config.toml
n_layer = 12
d_model = 448
n_head = 7
n_kv_head = 7
head_dim = 64
d_mlp = 896
vocab_size = 6248
activation = "geglu"
norm = "rmsnorm"
norm_place = "pre"
norm_eps = 1e-06
positions = "rope"
rope_base = 100000.0
rope_fraction = 0.25
qk_norm = false
attn_scale = 0.125
bias = "none"
tie_embeddings = true
parallel_block = false
extras = ["capped logits"]
init = "orth"
init_std_qkv = 0.0294
init_std_o = 0.006
init_std_up = 0.0294
init_std_down = 0.00424
optimizer = "muon_variant"
lr = 0.00934
lr_mult_qkv = 0.5
lr_mult_o = 3.0
lr_mult_down = 1.5
beta1 = 0.93
lr_head = 0.00955
grad_clip = 2.0
warmup_steps = 200
schedule = "wsd"
decay_fraction = 0.896
decay_shape = "linear"
final_lr_fraction = 0.0
batch_tokens = 131072
seq_len = 1024
doc_mask = false
train_tokens = 1059000000
steps = 8080
dataset = "wikipedia_en"
Each number is 128 + 32 x the weight over its row's rms, rounded and kept within 0 to 255. Layers, rows and columns count from 0. The size above them is the row's rms in percent of the matrix's.

# layer 7 attention key, 448x448, rms 0.0402, rows 24-63, columns 64-127
size [ 99 103  91  95  89  96  95  94  95  99  90  90  95  94  94  91  92  92  89  94  86 100  92  94  92  91  90  92  95 102 102  99  96  87  97  93  93  88  98  91]
[[128 117 115 107 166 152 144 108 133 148 128 142 148  98  96 143 125 179 123 142 101 192  79 178  67 116 112 155 108 139 113 131 162  83 147  98 101  59 162 126  76  88 176 154 189 133 102 174 159 133 171 158  50  80 126  91 144 174 112 163 131 139 145 201]
 [129  77 107  72 164  53 117  60 138 162 155 149 130 109 119 104 167 127 131 126 131 173 132 197  81 178  31 118 174 179 123 152 210  84 118 151 138 189 148 125 143  92 152 117 139 108 135 118 123  67 124 145 146  41  83  94 133 113 114  95 141 109 136 104]
 [133 135  66  92  97  96 152 168 164 148 146 157  95  64 144 164 140 167 131 126  85  84 127 149 119 127 161 159 179  89 123  96  76 127 164 136 165 196 186  55 109 151 132 167  75  60 156 138 113 126 116 127 141 115 194 145 124 121 167 133  91  79 144 107]
 [186 100 110 147 111 112 110 101  82 104 184 108 122 169 160 169 164 179 120 153 133 114 190 135 115 122  97 114 122  92 190 139 171 124 158 149 108 104 168 140 105  91 122 140  78 122 183 140  37 135 110 150 181 111 124 165 132  74 135 126 157 128  94  94]
 [107 152  98 180  79  64  62 134 148 184 115 136 121 134 149 143 124 122 160 185 107 104 102 129  64 132 150  82 145  99 139 109 133 141 122 142 140 149 143  96  63 116 148 145 129 156 129  97 161 135 110 148 107 131 144 172 179 203 164 124 130  75 136 154]
 [ 55 125 134 114 169 179 169 139 139 124 139 158 155 108 137 152 174  93 116  91 179  88 165 160 141 145 123 151 160 119 136 148 133 147 136 213 121  88 115 146 205 155 153 125 117 122 116 159 111  97  74 133 110 164 171 109 132 128 150 146  94 117 133 125]
 [ 32 137 107 146 125 152 108 139 120 161  47  71 171 179 138 126  71 136 120 110  69 133 152 115 120 119 168 221 161 124  74 161 112 122 114 125 110 166  90 127 129 138 158 115 140 123 116 120 142 123 191 121 167 139 155 107 147 140 148 159 160 140 168 124]
 [146 117 159 115  37 105 129  96 190 182  89 150 173  80 152 113 128 155 148 123 120 104 148 188 136 150 114 113 117 100  75 110 129 155 155 131 165 111 116 140 111 118 115  92  81 146 145 102 125 170 162 155  98 102 119 199 155 148 103 105 108 138 121 107]
 [157 123 199 138  73 149 140  64 144 185 162 146 120 144 127 104 115 149 158 133 131 123  86 176 118 157 125 134 123 135 152  97 165 130 116 124 126 161  86 126 158 144 137 109 134 114 145 137 104  69 137 166 128  85 127 154 109 136 108 145 127  88 140 116]
 [107  89  76 143  65 109  93  82 163 199 141 141 143 129 138 176 107 187 144 153 121  74 115 147 158 123 100 128 110  85 114 111 139 109 199 174 128  88 159 133 117 137 148 137  98 128 122 101 145 113 135 128 136  80 139 139 130 108  81 117 139 133 178 140]
 [ 97 116  67 117  89  87 101 115  99  83 141  89 113 136 128  91 160 166 147 148 146 127  58 126 107 123  80 142 165  93 144 150 149 172 121 139  68 157 149 112  82 137 143 107 121 100 149  75 165 200 188 143 141 147 159 153 102  97 139 151 160 124 155 119]
 [101 104 101 154 130  83 132 102 167  93  88 215 146 214 157 155 116 152 156 126  87 113 124 155 170 172 131 168 152 119 102 120  62  75 159 105 147 119 115 152 111 178 145 110 107 170 101  92 158 154 112 153  97  81 114 130 162 106 119  44 101 113 147 140]
 [152 107 161 114 109  98 102 112  95 124 135 105 124 138 156 141  87 141 149 152 122  65 125 104 128  84 101 116 106 150 115 130 195 123 162 138 140 161 138 142 164 106 145 105 107  49 108 112 121 167 144 154  91 103  60 132 146 104 101 173 151  78  99 149]
 [125  90 163  94  93  90 128 135 185 120 121 117 233 139 151 128  80 160 124 132 134  90 179 105 125  80  99 106 155 163  87 130 112 131  97 138 117 150  38 113 144 142 103  98 147 144  89 194 120 105 177 157 120 138  88 168 112 199 111 110 151 133 169 126]
 [112 151 139 142 176 136 131 148 141 124  46 155 133 137 123  95 128 216 101 144  98  97 138 127 105  74 167 109 132 125 111 128 147  95 154 119 125 128 149 147 110 161 146  53 105 185 137  62 173 134 113 113 107 138 123 143 111 190 123 150  90 194 105 150]
 [ 88  68 148 185 151 146 150 134 170 128  91  75 131 145 167 129 113 107 146 169 167 115  92 166  70 174 200 135 153  73 147  47 165 107 132 116 147 165  85 166  97 123 106 123 154 182 124 133  46 100  85 110 151  90 144 110 102 101 176 150 122 179 114 123]
 [132  60  53  97 162 116  83  97 142 157  99  74 161 128 130 109 112 126 122 101 141 112 149 122 131 172  89 106 107 112 151 125 128  95 160 137 105  82 149  87  99 166  99 237  86 105 105 158  92 133  95  96  55 100  99 148 173 205 134 125 184 175 202 126]
 [155 154  85 150 140  61 166 102 117 130 102  80 156 148 115 136 143 178  98 127 130 143 186 114  90 101 115 123 104 127 151 146 116  70 156 114 117 127 139 123 130 177 123 151 114 139  94 106 156  81 115 154 160 135  79  99 142  95 169  99  92 106 153  62]
 [125 117 182 149 116 148 144 132 170  78 110 177 146 108  96 108 156 159  82 183 154  92  74 121 105 133 126 119 125  99  88 134  80 170 107 155 157  95 146 117 109  99 104 118 165 130  72 105 160 116 157 115 145 133 128 125  76  89 121 144 144 131 124 139]
 [ 95 132 105 114  95  98 122 103 135 168 124 112 166 130 118 161 135 126 152 127 100 106 126 159 138 152  96  94 201  92 130 118 136  93 158  63 126 143 155 137 105 155 107 158 101  81  74 147 132 119 115  94 107  97 136  58 138 103 101 143 170 162 114  84]
 [112 121  70  89 151 110 162 161 187 150 134 113  95 104 135  75 111 101 116 118 110  99 189 153 165 150  98 134 126  93 132 130 108 174  86  93  98 134 157 129 106  89 126 184 145 167 182 110 105 132 168 116 172 145 167 148 139 128 113  81 124 146 114 154]
 [154 157  46 134 124 186 130 137 190 129 139 121 140 110 121 173 100 126 100 134  92  89 156 147 121  89 126 116 135 173  88  79 100 124 125 169 138 141 124  91 167 115 106 137 118 131 105 130  96  55 131 166 142 141  84 133 126 168 163 149 125  63 115 151]
 [161 130 143  74 129 106  90 128 103 139 146  92 107 107 112 102 148 119 195 177 165 136  91 174 169 138 163  99  50 119  45 170 151 179  55 143 189 120 162 101 142 122 111 137 204 137 113 122 110 101 103 123 104 136 171 148  93  92 117 103 169 134 139  97]
 [141 116 111 126 167 108 120  97 112  90 173 138 116 105 121 127 142 101  39 130 181 162 132 129 164 132 115 119  93 173  74  95 104 102 159 144 153 143 161 156 152 144  30 132 137  94 140  93  72 160 138 140 144  99 143  88  76 122 123 131 120 138  94 160]
 [155 105  93 157  58 166 208 138 168  77 104 140 134 154 129 137 108 104  56 106 131 122 105 105 167  93 145 133 132  95 115  76 184 152 166 162 155 154 174 116  75 139 128 137 128 179 103 133 136 127  70 209  97 177 104 148 108 143 161 114  83 153 132 113]
 [ 83 109 136 106 142  87  91 144 195 112  64 117 120  99 109 116 146 100  62 112  89 166  94 100 133 124 128 121  83 127 166 171  93 183 116 141 109 137 120 128 136 156 158 100 144 132 121 184 123 102  98  95  61 156  90 104 170 205 150  93 116 148 136 104]
 [147 120  91 108 121 134 158 157 155 181 136 121  85 142 105 154 103  99 160 145 152 135 128 145 133  96 200  72  93 153 170 131  71  84 141 182 127 151 154 158 133 139 170 126 140 130 206 179 132 154 144 110 131 170  89 131 153 175 178  94 222  89 127 172]
 [112 102 110  86 141  87 177 149 147  53 131 169  90 152 109 151 145 171 143 164 157 110  80  93 156 104 143 102 183 135 149 161 121 156 131 138 116 142 175 130 120 155 195 124 117 109  91 134  90 137 171 218 133 152 117 171  56 117 147 114 126 176  93  85]
 [193 115 120 119 169 197  80 116 117 123 120 115  72 134 149 113 170 155 112 131 126 173 145 139 121 133 141 122 143 108 164 122 105  99  66 187 190 120 118 125 130  91 118 141 177 197 124 187 132 103 133 129 180 116 134 120 158 132 117  70  96 134  48 116]
 [179 141 156 148 146 132 109 138 121 117 164 163 111 141 131 132 122 195 128 195 114 105 113 151 133 145 137 100 125 117 149 145  83 108 101 188 125 152 141  64 145 168 143  95 188 169 142 133 112 158 133 116 115 138 147 122  79 181 128 133 126 157 150 102]
 [133 143 110 170  97 180 135 104  79 126 149 119  96  83 107 138 134 187 157 134  78 149 103 102  79  99 102 168  88 154  47 167 160 161 119 189 133 120 152 113  61  81 120 162  84  80 131  92 126 123 103 106  96 104  83  83 189 145 156 109 109 125 199 115]
 [114 162 167 119 109 130 179 146 130 138 112 129 156 142 112 148 183 202 131 127 170 181 127 162 135 108 169 166  97  70 217 144 136 141 108 151 104 187  77 165 160 112  90 140 189 105 140 120 139 143 157 121  89 160 100  75 170 189 118 128 118 106 131 115]
 [161 139 106  88 130 110 139  95 111 114 152 137  44 128 138 130  62 144 107  53 197 132 163 189  87 116  92 137 107 113 127  83 133 101 140 137 155 130 103 136 150 127 139 153 147 157 207 156 137 131 124 100  87  62 136  92  99  98  83 177 161 135 160 102]
 [123 120  82 170 157  99 206 157  74 127  95 164  88 116 145 152 141  83 144 136 114 108 157 139 149 101  82 167 135 113 123 135 151  99 130 122 162 135 104 159 122 127 108 144 106 146 125 185 131 143  49 118 177 183  90 140 162 129 103  91 152 139 126 137]
 [127 156  75 132 198 127 113 184  88  98 170 119  87 152 135 174 141 131 146 114  81  99  91 132 180 146 142 151 132 102 121 137 103 206 177 130 113 168 178 149 132 134 102 154  95 151 115 150 125 179  49 147 105 192 150 157 104 114 134 146 133 119 197 128]
 [137  73 140 113 111 102  80 108  92 104 169 101 153 115 155 111 130  97 167 182 126 195 129 100 128 170  64 131 114 151 152 130 100  93 138  95  92 108 163  59 140  76 151 113 115 131 185 145 121 152 176 111 119 151  95 166 148 111 127 164  97  86 151 100]
 [145 100 138 128 135 148 112 150 147 156  82 157 112 167  90  66 120 131  87  82 164 124 150 112 164 140 143 149 110 123  99 167 152 128 108 138  93 113  57 130 143  72 122 175 119  76 116 144  82 126 123 147 158  71  83  99 140 172  83 124 104 149 141  96]
 [170 150 176  77 104 147  99  96 115 123 112 190 182 181 126 155 113 104 155 147 131 171 184 110 117  85 160 150 192 105  65 101 170 112  94  96 136 136 107  95  96 141 169 111 146 136 139 166  63 178  74 116 153 101 126 106 129  76 130  88 128  49 123 102]
 [ 79 102 183 128 119  81  97 158  81  94 131 118 124 176 155 105 117 114 128 135 155 128 120 114 104 139 197 122  77 186 121 154 101 105  80 105 124  94 108  86 164 153 160 151 112 170 125 149 157 151 129 136  98 101 126 160  87 167 117 137 139  91  81 115]
 [103 144 118 143 130  20 119 103 103  98 153 126 184  89 123 149  79  88 155 137 142 129  95 157 168 114 133 156 128 152  99 100  93 128 133 130 123 107 120 164 142 110 163 152 163  94 178 121 129 120 120 101 132 153 213 138 121 144 133  97 130  90 148 125]]
# layer 7 attention query, 448x448, rms 0.0391, rows 25-63, columns 64-127
size [120  96  96  97  91 101 100  95 116  95  97  97  97 103  96  96  93  91  96  96  98  96  97  94  97  95 100 102 102 102  99  97  91  98 104  99  96 103  90]
[[141 179 144 129 103  90 119 155  98 163 108 105 113 154  96 101 119  55 156  88 130 138  61 139 119 125 125 130 130 126 225 130 170 146 137  62 116 182 107 129 137 180 140  69  94 112 140 113 110 159 137 121 138  98 122 117 119 115 127 179 119 137 105 140]
 [131 158 139 109 158 152 113 116  74  66 122 155 161  87 138 111 195 135 177 171 160 183  77 164 110  86  99 177  96  47 115 100  88 137 156 111 157 119 164  92 142 114 117 177  85 124 122 163 134 153 143 134 123 100 111 117 140 138 113 130 104 116 103 102]
 [138 129 101  71 197  95 122 153 149 147 171 106  98 144 134 133 187 147 163 104  82 136  99 150 121  99 148  55 113 122 115  97 104 145 113 145 117 148 153 120 137 114 137 163 139 180 152 156  73 162 193  52 157  92 150 154  74 134 135 143 150  62  84 151]
 [ 95 172 145 156 150  77 116 142 134 154 140 176 109 150 105 148 116 129 146 143 145 110 113 155 118 146 108 132 163 121 158 125 113 126 148  37  68 105 119 163 137 114 167 153 131 141  70 128 147 166 171 173  65 163 134 135 181 107 165 132  93 153  96 176]
 [ 88 158  96 150 159 139 171  93 117  76 111 119  72 103 111 165 140 160 134 166 119 155  84 151 101  78 116 122 118  60 126 162  69 152 137 106 112  95  98  97 150 152 160 100 123 129 112 119 112 174 107  83 114 178  76  87 111 116  83 107 125 157 116 149]
 [106 136  96 140 126 108  81  79 106 136 163 142 107  97 139 137  84  91 122 103 147 114 200 158 111 122 108 130 147  99 120  79 132 114  75 162  91 125 215 112 112  75 114 154 147 175 178 104 147 108 141 133 180 111  90 128 136 112 102 151 121  92 175 109]
 [160 113 103 213  93 161 104 154 149  62  85 156 121 124  70 170 127 125  85 137  99 144 131 140 120 155  64 184  78 224 106  96  81 161 129 160 172 105 113 108 103 121 115 160 139 136 114 179 186  99 107 147 139  85 162 100 171 163 142 164 111 146 147 137]
 [ 79 138 170 143  91 149 147 115 184 155 140 125 147  80 142 171 138 164 156 101  65  97  59 131 156 129 126 126  84 127 125 109 136 151  94 149 205 145 130 120 170 159 145 161 170 143 136  84 123 114 118 159 116 140 147 122  87 156  82 130 142 148 143 181]
 [179 158 114 158 101 152 123 126 160 127 132 146 157  86  88 205 101 113  77 170 137 150 178 110 148 119 151 157 117 155  78  66 102 125 115 156 123 115 154 136 124  98 145 126 179 171 142 154 103 141 166  80 131 161 131 177 123 133 124 138 150 145 164 134]
 [166 111  60 140 163  83  99 135  94 187 136 114 117  94 140 115 138 153 114 149 117 162 143 227 121 178 128 166  73 158 101 144 100 155 118 104  90 146 110  93 102 169 137 125 168 117 148 135 134 147 186 122 125 151 188 142 170 158 136 169 103 119 131 136]
 [148 177 163 187 111 166  76 113 114 117 115  92 125 194 118 206 103 155 144 111 168 118 116 117 156 111 136  89 171 157 104 135 158  86 114 129 171  96 133  55 123 108 122 184  92 122 133 117 218 136 132 162  99 143 101  87 151 129 131 122 118 100 141 143]
 [125 174  64 102 169 148 127 116 141 127 118 178 155  88 126 127 132 149  92 122  71 110 180 148 147 113  99  82 106 135 123 125 152 163  87 151 151  87  87 108 119  93 177 161 123  78 143 163 110 131 143 137 223 136 120 102 117 161  97  98  77  56  84 169]
 [145 123 151 169  66 113 148 112 149  71 160 134 120  78 185 160  99 204 120 133 108 140 164  95 163  89 162  98 223 114 171  99 157 124 109 115 133 123 160 173 100 145 157 131 171 105 152 100 159 146  85  87 122 150 120 108 128 122 161 158 114  98 175 103]
 [147 183 131 118  89 130 112 113 104 108  65 117 175 121 128 144 100 170 106 181 105  84 179 105 104 122 129 122 145 160 112  74 113 123  87 180 102  59 149  91 180 119 188 166 223 154 152 117 178 179 162 120  96 126 153 153 107 157 111 145 113 137 114  95]
 [124 107 130 138 142 165 108 171 124 120 119  83 160 101  80 187 180  84 171 134 143 144 164 117 137 128 128 120 111 115 134 101 145 115  50  81  88 120  92 134 116 115  89 120  76 157 111  95 153 154 116  74 116 127 107 132 101 125 171 138 150  88 154 144]
 [137  92 163 133 135 167 119 138 215 118 190 171 179 157 135  86  79 100 143  79 173 170  66  97 125 128 129 111 107 115 121  97 112 106 109  29 141 104 121  83  79 114 129  89  84  48 136 115 122 104  94 139 123 173  76 140  90 165 102 119  88  95 133 124]
 [151  76 102 145 113  79 173 166 106 169 154 134 116 109  46 140 198 173 102 131 109 115 120 102 173  98 107  77 114 108  70 135 165  77 158 139 171 162 180 145 108 141 152 160 111 149 136 129 156 123 140 138 178 125 174  98 147 172  99 164 107 128 146  93]
 [130 123  80 115 179 181  58 149 117 208  88 104 109 138  96 131 115 116 106 154 127 139 150 147 136 159  96 173  37 105 144 117 162  81 140  73 117 161 111 183 157 151 100 164  99 124 121  86 183 165 126 176 147 136 135 103 147 103 107 104  81 108 154 155]
 [121  98 108 160 173  95 134 112 170 158  97  95 143 141 101 103  72 116 103 126 169 109  91  73 135 126 120 168 138 186 114 142 145 111 129 107 148 128  78 126 125  51  75 176 127  76 139 137 108 112  82  75  91 160  88 104 152 100 162 154 125 151 109 162]
 [128 141 108 139 181 137 116 120 184 136 164 137 119 187 143  86 127 146 104 178 120  94 154 104 132 124 157  89 149 105 120 135  57 132 121 112 183 137 187  84  82 143 125 133 143 153 110  87 119 103  68 121  68 145 142 222  98 145 126 134 159  74 151 166]
 [197 106 151 114 113 110 173 124 160 128 114 176 101  92 114 113 112 145 162 135 162 134 136  97  90  97 172 164 117 141 154 106 163 112 147 165  79 131 156 139 155  83 155 120 192 164 170 118 103 185  92 209 131 112 141 116 180 158 150  81 103 130  90 145]
 [139 119  88 121  81  95 100 138 143  51 147 116 154 126 161 123 138 111 143 154 220 110 105 130 168  85 115 114 120 198 135 118 104 117 137 116 156  98 135 115 157 147 120 133 138 124 129 137 114  87  92 131 140 153 148 185 152 129 151 129 214 107 127 190]
 [167  77  64 155 171 103 130 164 153 134 161 107 132 128 143 112 167 140 127 133 143 174 153 179  91 108 133  83 113 127 112 135 143 118 135 167 125 107  97  83 140 110 122 207 142  61 175 105 141 134 150  72 150 168 144 159 111 146 173 157 115 150 187  85]
 [133 171 138 152  88 123 136 188 120 136  99 119 120  66 174 119 190  75 116  75 163 143 121  94 130 107  56 120 145  42 130 115 162 119  80  75  92 143 137 125 139 167 121 125 125 191 101 120 165  76 157 130 103 180 120 160  60 136  45 119 110 152 146 174]
 [154  77 114 170 113 135 152  89 149 151 171 133 109 135 158 104 141  59 158 100 141 158 155 181 136 108 139  93 134 134 120 202 108 145 179 113 142 208 125 161  80 112 156 126 112 144 141  93 151 126 100  96 232 163 142 126 127 169 153  95 102 162 143 118]
 [142  90 154  84 155 120 168 106 155 137  86 115  55  95 162 128 143 164  98 130 156 168 179  83  99 174 153 100 104  74 116 161 105 113  91 162 170 157 187 168 111 118 168 115  93  97 120 139 138 169 166 102 109 124 174 101 165 198 139  89 106  64 128  96]
 [ 79 105  84  96 122  87 129 139  97 127 136  90 125 117  83  82 164 131  78 122  92 144 124 109 128 142 117 148 134 138 136 132 136 146 116 123 152 163  61 109  86 186 143 127  76 140  99  89  99 176 145 195 149 154 147 143 139 151  83 174 132 142 114 124]
 [160  32  89 115  89 149 118 141 110 142 167 181  83 137 143 102  95 128  77 116 168  85 125 182 146 177 150 117 129 155 162 146 106 116 166 115 145 174 127 105 158 172  87 136 162 196 130  93 119 133 148 154 140 119 202 136  98  54 103 131 105  98 166 148]
 [ 82 122  81 100  49 158 106 105 152 140 138  71 106  89 119 132 179 165 153 150 154 163 126 107 115 109  93 144  98 137 150 102 144 106  97 143  90 181 106 132 142 161 130 123 168 145 157 114 125  93 139 175 129 119 172  90 195 130 161 176 112 142 118 130]
 [112 211  97 134  94 153 147 126  77 206 139 154 117 188 116 140  77 121 150 179 166 164 164 104 112 137  90 142  97 123  91 108 112 127 130 177 146 136  71 133 131  98 106 162 108 149 147 123 145  87 102 113 111  80  98 101 145 127 135 111 142  86 150 111]
 [119 188 151 101 123 186 161 153  99 247 123  73 105  62  83 206 168 144 130 120 173 160  93 102  88 108 125  81 147 200  48 101 114 124 136 127  79 151  95 130  93 169 164 122 239 133 117 133 141 119 140 166 162 125 178 131 161 135 124 140 111 118 138 146]
 [144  63 142  90 157  85 156 108 137 103 168  36 151 161 178 119 166 132  69  91 100 191 147 141 102 138 130  83 138 117 188 146 136 156 139 153 153 150 145 139  66 170  74 154 173 118 107  98 156 149 103 106 151 107 164  86 102 156  83 117 145 127 116 112]
 [128 109 150 121 155 139 184 121 171 110 108 130 113 148 151 130  99 164 151  97  96 132 171 151  71 101 111 117 118 147 168 116 168 103 185 141 175 139 198 134 160 118  81  80 131 148  66 123 172 165 140 180 114  63  49 167 181 160 130 118 141 130 111 136]
 [144 200 164 157 131 141 146 138  99 128 149 152 127 128 171 157 145 148 132 144 132 150  58 116 129 160 154 169 106 149 146 106 130 152 102 104 115 112 184 110 123 101 173  90  95 137  67 111  71 115 140 124 117 170 119  93 153  96 129 119 178 114 132 144]
 [139 141 116 171 176  75  87 167 160 123 126 147 170 152 121 126  54 117 135 120  95 122  89 214 149 107 144 127 120 131 165 165 100 120 198  66 134 124  88  98 152 215  71  86 105  99 178 148 114 102 122  99 116 134 155 104 126 133  91 113 105 115 104 171]
 [106 127 137 184 110 128 129 129 140 188 155 147 136 156 159 128 142  86 182 174  85 144 130 113 140 111 168  99  98 165 124 146 156 151 169  58 146 110 172  82 125 151  90 195 155  66 154 136 125 172 118 108 177 126  77 108 147 159 140 170 147 110  99  99]
 [118 106 102  50  70  66 123  95 150 124 160 157 148  52 191 165 140  74 128 114 151 146 163 130 111  80 108 125 101 203 103 154 151  93 174  94 122 160 132 149 146  81 150 150 151 146 144 128 109 107 122 126 131 119 151 137 160 108 116 105 166  98  86 162]
 [ 86 117 165 113 159 176  91 162  70 118 106 166 150  97 145  99 143  85 123  89  85 153 102 131 179 109 152 101 158 179  72 151 136 151 116  82  81 120 138 136 111 119 166 119 125  44 129  79 122 124 178 118  51 130 164 136 105 144 119 167  88 161 168 145]
 [102  94 207 138 101  99  97 122 150 131 132 123 143 192 130 170  84 110  33 142 169 160 135 167  94 107 102  91 133  53 136 108 101 158 153 135 150 202  97 150  58 167 130 168  97 165 134 152 118 112 125 143 130  94 208 107 141 195 106 149 143 121 139 117]]
# layer 7 attention value, 448x448, rms 0.0486, rows 0-12, columns 64-127
size [ 95  97  99  93 109  84  91 103  98  92  87  92  96]
[[171 192 114 146 102 194 177 137 122  96  81 107 120 120 199 172 209 105 127 138  83 126 142 121 168  98 130  85 213 145 112 168 125 160 139  99  95 136 127 117 140 169 139 156 166 137 113 173 136 168 111 159 144 131 116  90 160 155 105 133 130 128 119  98]
 [ 81 134 135 135 111 108 133 109 148 186 105 172 182 125 166 144 123 117 117  95 149 151 141 130 177 119 132 138 191 137 139 138 180 106 141 145 156 168  50  99 187 113 170 166 179 164 120  95 171 113  69 116 148 125 134 123 112 133 101 173  46 132 118 106]
 [134 146  84 124 133 131 119  86 118 107 120 120 139 121  48 169 116  90 139  94 107  90  90 129 141 163 162 133 201 124 104 151 103 146 143 148 115 110 114 114 128  93 136 145  80 135 105 131 136 117 169 143 111  99  97 178 162 122  92 114  78 159 185 206]
 [ 94 149  91 111  73 186 124 102 129 142 101 142 172 149 117 149 178 172  86  80 129 125  94 140  82 162 148 162 133  95 149 102 151 153 112 122 102 115 131  69  54 145 147 162 103 126 128 106 148 144 142 102  56 172 106 143 173 122  97  80  85 141 114 167]
 [161 127  84 105 209 202  92 163 101 124 109 114 122 151 136 108  84 175 172 139  80  99 114 111 104 135 151 112 136 132  54 111  97 167 104 129 170 111 142 150 124  92 100 114  87  81 122  93 112 147 134 138 130 143 108  73 138 119 192 143 111  76  40 142]
 [136  92 121 130 163 124 173 132 157  93 110 140 162 181 170  60 183 158 181 126  88  84 175  74 129 190  98 112 200 112 129 138 115 115 124 138 188 154 123 132 169 107 202 147  74 121  39 126 117 123 148 162 147 149 135  66 166 104 134 120 127 134 110 106]
 [155  76 117  46 127 187 152 163  98 160 140 166 128 134 162 116  98 161 137 119 131 165 157 171 144  79 147 152 100 150 168  79 167 129 122 123 144 141  25 123  99 113  65 101 156 157  97  94 139 147 136 126  98 125 122 125 196  97 162 136 125  67  93 129]
 [106 103 185 130  94 182 136 172 104 122 179  75 163 113 149 108 116 133  93  98 163  95 142 144 149  69 171 104 132 153 153 167 157 145 113 162 142 112  84 126 117 107 108 143  57 175 167 116 150 161 155  77 128 105 124 138  88  96 125 114 127 152 126 122]
 [ 74 158  85 130 132 150 139 168 123 121 119 150 120 128 131 173 219  80 173 212 122 102 154 119 115  97 137 116 160 111 186 121 132 133 146  74 157 114 173 104 168 157 181  88 111 174  43 157 139 168 111 129 118 127 157 118 124 141 191 127 122 138 159 155]
 [177 103  84 128  85 115 128 128 175 152 168  70 126 142 117  56  90 147 149 107 123 133  88 120 119 171  69 119 219 148 125 155 130 104 183 128  40 103 109 148 142 150 145  89 171  98 174 125  55 127 176  80 136  77 163 104 167 121  90 102 140 149 107  55]
 [ 73 157 151 131 150  37  89 150  86 129 189 177 166 200 147 117 103  79 182  83 134 110 155 130  84 126  93  78 134 168 111 145 116 118 140 134 100 146 107  93 124 108 153 134 108 141 162 131 132  85 138 139  89 134 145 144  85 114 115  85 126 128 154 140]
 [111 105 116 151 105 156 128 114 134  86 138  46 108 169 157  63 103 130 104 110 137 102 136 109 143 154 121 190 120 132 123 145 111 126  98 155 131 172 127 196 127 155 111 178 196  91  68  92 118 168 105 101 147 168  91  52  98 152 149 126 161 142 145 129]
 [102 138 139 128  92  92  96 171 106 199 131 106 129 166 194  95 158 129 129  55 193 164 124 114 108  95 150 122 185 125 161  98 129  89 124 123 118  85 132 137 137 160  85 107 140  73 124 149 125 102 155 159 145 132 107  49 169 153 108 112 132 113 109 118]]
# layer 7 attention output (transposed), 448x448, rms 0.221, rows 0-12, columns 64-127
size [ 92  91  93  89 100  84  86  96  92  92  86  89  93]
[[156 151  92 171 125 135 180 141 144 114 126 177 130 110 134  86 149 112 162 168 119 134  70 113 145 116 101 152 140 155 195 172 124  99 116  91 162 138 109 105 177 178 159 114 143 129 122 113 209 153 128  76 138 158  70 115 140 117 111 163 126 141 117 164]
 [147 150 151 128  91 112 180 132 142 121 108  76 133 195 108  99 151 175 149 110 231 115  31 158  92 173 180  74 145 112 125 182 120  86 104 124 110 136 178 143 139  82 126 116 128 155  51 116 136 151 186 111 171 157 116 143 134 122  78  76 109 136  71 110]
 [149 105 166 116 159 144  75  76 127 109 176 100  82 147 123 149 139 148 144 143 144 109 129  97 123 115 175 185 127 142 120 140  97 146 147 131 130 104 131 133  98 103 149 141 168  95 191  84 151  99 121 134  47 150 109 152 107 116 228 126 139 113 157 121]
 [132 125 137 121 137 206 129 107 141  90 114 103 112 126  66 124 135  86 151 181 107 192 133 116 124 122 180 148 120 126 106 108  98 152 118 105 197 189 158  92 144 181  91 133 128  85 121 148 140 119 102 124 163  70 120 141 126 155 131  94 122 156  91 112]
 [117 143  78  88 111 110  34 125 140 142 210  73 143 150 127 178 146 147 161 127 126  83 171 143 110 102 118 139 123 150 145 140 133 148 155 128 151 103  53  96 108 133 106 113  86 136 119 137 150 109 139  94 186 132 150 157 134 164 158 117 150 155 120 142]
 [100 139  53 152 145 127  68 113 138 189 108 105  88 120 128 156 137 120 130 138 139 139 102 135  82 138  91 122 160 139 123 137 160 133 100 161 134 114 128 131 142 115 173 150 126 180 103 167 120 121 136 133  84 105 144 160 153 116 127 119 160 227 124 139]
 [157  83 126 165 129 156 155 189 123 134 112  94 129 137 113 117  79  82 161 163  97 132 125 128 107 144 156 119 104 136 150 162  88 132 108  70 148  65 135  89  93 152 127 126  75 143 128 149 119  46 105 197 109 110 126 176 125 124 108 143 144  90 142 152]
 [211 101 154 157  50 135  82  97 111 151 113 122 169  76  88 129 113 150  88 204 142 156 178  85 146 138 138 145 135 146 113 138  98 167 147 131 170 121 164  82 154 178 105 124 152 167 130  92  88 138  88 170  96 211 109 156 179 170 163 130 122 113 164 110]
 [145  67 131  92 114 132 149 184 136 162 167  93 149 149 157 163 133 125 133  89 118  91 152 127 159  86 131 159 118  62 142 103  27 108 125 172  93 152 162  52 174  74 125 100 145 203 130 136 178 205 150 153 103  97 107 106 180  68 127 130 155 168 119 198]
 [174 102 115  73 140 146 113 138 131  53 104  93 177 134 104 132 111 153 138 113 120 115 115  84 130 111 129  32 182 117 131 118 131 151 130 115 114 147 157 168 119 178 159 121 105 129 173 155  93 128 160  88 102 121 126 126 152 106 106 169 114 168 231 111]
 [162  99 172 172 135 108 107 155 141  69 148 157 148 171 142 107 136  75 145  87 134 142 135 150 200 146  75  99 132  78 111  89 152 164 123 141 163 162 137 126 162 127 178 168 122  67 126 110 166  78 114 146 112 116 115 160 161 157 150 158 130 107 166 120]
 [124 135 124 130 167 164 189  99 143 134 110  91  55 147 137 151 178 143 111 167  95  77 170 156  84 162 143  98 224 197 134  77 132  92 104 122 105 181 158 166  77 106 178 102 172 105 110 115 148  81 157 130 196 145  77  73 133 129 125 163 124 151 112 137]
 [111 161 103 133 113 106 157 114 110 153  96  68 145 149 109  88 131  97 124  60  96 144 108 133 113 113 148 112  86  80 156 114 130 141  68 143 106 140 168 103 134 151 134 250  72  79 151 139 109  98 142  78 141 109  53 134 154 174 180 171  64 133 204 169]]